{
  "n_layer": 24,
  "d_model": 64,
  "n_head": 2,
  "n_kv_head": 2,
  "head_dim": 32,
  "d_mlp": 128,
  "vocab_size": 512,
  "activation": "swiglu",
  "norm": "rmsnorm",
  "norm_place": "pre",
  "norm_eps": 1e-06,
  "positions": "rope",
  "rope_base": 100000.0,
  "rope_fraction": 1.0,
  "qk_norm": false,
  "attn_scale": 0.177,
  "bias": "none",
  "tie_embeddings": true,
  "parallel_block": false,
  "extras": ["capped logits"],
  "init": "uniform",
  "init_std_qkv": 0.0534,
  "init_std_o": 0.0077,
  "init_std_up": 0.0534,
  "init_std_down": 0.00545,
  "optimizer": "soap_variant",
  "lr": 0.00871,
  "lr_mult_qkv": 0.4,
  "lr_mult_up": 0.638,
  "beta1": 0.95,
  "beta2": 0.95,
  "lr_head": 0.0171,
  "grad_clip": 0.5,
  "warmup_steps": 200,
  "schedule": "wsd",
  "decay_fraction": 0.7,
  "decay_shape": "linear",
  "final_lr_fraction": 0.0,
  "batch_tokens": 32768,
  "seq_len": 384,
  "doc_mask": true,
  "train_tokens": 115800000,
  "steps": 3534,
  "dataset": "wikipedia_en"
}
Each number is 500 + 25 x the weight over its row's rms, rounded and kept within 0 to 999. Layers, rows and columns count from 0. Numbers have three digits each. The size before them is the row's rms in percent of the matrix's.

# layer 17 attention value, 64x64, rms 0.0888, rows 0-42, columns 0-63
089:557535452463517505505486501496478515486525511540512504494550516493514498512470526510524483528484498477524525505511493529484514528473523501544539437505540497520510534486529511532523536495507530
082:478512516494473524471480511533483498499483484554524487519433509510509481529527555510494474460500474500520530513503509504518462502486508531484506487552510507463497536488548530504486514485532455
081:477512546540512482525477483524458467486503545509454475492473501502481521468513495516532470500459502482515492527497528465530524502466460489521484520479515473483483506500548475483540520524478538
073:503512490502528524496490489509483496508492521451494500510490500508536538476489532467499513440529504488493489498482523519487481436500506515491550510508457496532516525499481521454509456566478539
101:515547482511516479473492486463537485501506488463493492523445479508500517478480491495458472497538530499509475490511530485493522507521478496486507511529487518515524479524470528461506434458444469
095:480517548502536496506510506526493450481508495503505499454523476458486527466512549478543482505493499507505522480501481519502464501534505513448521510521510452457494499531548481465536507487511529
098:486471575515498538481468518542480483498496473521528518500520488515492487486524465503549491500497490534522461525529496509515513467516466447507536467479463469506529472472517492506489519505516521
119:505535493492512503526521479476525513484479526466471516531494501498515471539459469477464505480473493472514496499532547523490507476577495464504491498531475470529530520483473554524483494492519504
078:530508496458494517507499512543468484425529507540512463493491472520479497487548487467527505456516474463485511498494529445523480529557522512491508501540503500491487491516508503505492522498518511
095:536532502533503503484494508521482497472502502502532517521463522481556480533476509524492493489470491537529517564504496541497524466470473507492505483540509499479494477420473522518522511490503483
095:499495495511536531466532539492496485491520524480557495510513533506522491466517492488475465478493512502494472487474503484541480482548457490495504487492521470466473487448463462494539533502538527
105:571483491534482500520508516522494520509481487491480471455486525532482520505460512566469485481509492489512464437504513524493531481505516517491462499499489490549498486494505494494470479543496536
093:501479539510538494485489500538509526485531489509560524560525507534438494514494493548485498510473482493518486519474535482507488517484522510488520478541474505536504500505526520495534541506539483
089:442511482521509485522550511519531491484509546491517538531469504466493499519501497456539455483525539501479464477517514448486493500477482539497487463502517499495501490454485487457495486501475506
098:495496500439514510498525549497496475503484468508487496495485503572497507508495479428516495511471472489511471498479493466543440521478530544480470491492521505525511499500526536507508499525484494
101:519524475543484495500526483499537546544538536490543485510519490532502507494493515499469520513510499510539558516534515465461521498489469466528477475503468479508494552523453503504501520495511491
103:502521495510447516495540479513522486456495495520516461468475528513526482514521504500507505514479506545473442496537505546486521501498503518516461538536503464507444495505488490497543516481463526
098:500471524494491545529527461482469540507489503488517454471517462496542462496488527508482507501468527513527477503475520493481538489502472482489450504490510500523466491469534475547535515484518540
092:446531471467481482541500464477555525525515486445524464465474515517508511495484485556484534511482471504473479512499499520518546459498531475483497492501503496490526499502505492499485466533483505
102:520501524495508496524496494510488509530520525489519499506472518523493483558514567512481488490573522510513527530437508528484477507494496511525534486466505458486498491478537497499515473467540522
105:481546499480475493493443506493535477492487455521469497514468500537450512516471487487478531490471487435513535498489504471522487481538517535496497475491488497514455508514470478482483496482454512
097:501479486507537473432494531496499526457520552528491512500479502485510493513477460489540536533523484442516499474472496487516499483504467484477518512446472520452496479496504496515484464491505500
085:494476493484530475493513518586466486484506503479522459507474539465486505507531501479479477520496502485515541519516503538539466468467508523494464465525488493489549507521524483510515503465512520
103:498481544456477509502525497500505504457516461501509497493494448534463497455512502457512508489508556518505528459514503527492492530505494540471489530496490504542495513481463456488488514545509537
082:475490475500496500485484456517447469513512509486489518506517491529530421487513501512502502486555516507495471527520514499475471514459527492510482500494465509480511573527525513522460512480485484
100:520475492492505486549437485470513505529487484517491505539529480509537517522509492478495508485482474539504543516525539541530495481542492466474476469533466523497505521513496481478507455513458503
086:515474530516512496503494516468481472465494457475533502523513498505475520525513472495442551475495504512496499459487545532530530515503503503539518480513493493517444534505506559507481505470538507
089:471501518433479493480525469501506551506497446524467547532491529483511489507510503492511487467492523505512478518522464483496539488454504442526501519490511544484469515495535490514499487529483506
105:462496515496493504496540510525500493465474464492557529474509480517522533478511509484521441485481451514485489528459469482509500519486485514441518486477481507462527497517540470495514479497528527
092:513463509495464479513501495492466482525536543520480507488495503502486471527492488496481536433550495504517532521464483509512539555508491483470486467520452509508510513498528524487535542529512486
089:500484532570465517505497527539531530483501487529543483514534444523529473503528519477450505491508486502500487507518449499541496500502503486480516517523529470513519498443513487503518499521507516
099:539486468522501520532530483517490518500512486509516440472500452517507488502539461534458466526459464475510488513488488521545480476487493533515508514504486501510514486524488536467497493492536556
100:563513508526519523492506507486547473483529528497500508482515502501483525517541515510504469487473461480478486518508528518534531483553487536504500505530515518499494442463510498503441529483478535
085:465509530496550479466478497511490491518491492486529512557504472460510525527484546445470497526528478476496524499484486507534530553477527510482530488503509518495477501487508474511477535480455480
100:525518515503509506523480478552512462531481514516512488512519520524511535517477500532489481543485493487545513522535489551494533483528509482505490478480453485493455488482541515542521499459480453
106:463520526487504512501514464512505499538497528533512533558482490471472493545502504486487492526492495545509486534536512524529501530481506535491456502509487441465527488527531486497483530503482455
111:503524474534512480467515460458524551517503486477513468544514475501519475500521493472497500501503500496513518448504514508487498504463464501458538512540559541509489495500467506509502486549464494
104:480512536502554494471493518504494522535472459462482532501474525542502500490497500475454519490495557498501521517479512551518497480476485487489515523463497564512535509483490503494498463464478517
100:538521553502528506478506485477498469499528468494533544537460450537516472491534495456517494512524509500551503487452523518532460499520507507513493494541498480489459519500481496505495494477524506
111:529520502476475494482511537521533466451507517514525498500529524473519528498502495441536503469527513544485505556514472508527517498506480480477443496454524511503489469497541491490483506481500469
099:463506493501551479503486479503486483521443539487516499574528511478492512512497506489508473519480505502528541526496489518501494519502494451466525488496553462523457493526539500506526484474522481
104:537516546506477549470466516482510502488474466427527510481498504513515543511444519526508472486511496481547492504469509521498527478516467504464514471480528485503492533497501516501484476537516500
108:500499526536506489490512473486500513467463490506476529523497558545530507506505467532503531508542479520555488471463516502524514508456505472485481511509481517539503504519503541490498466482551465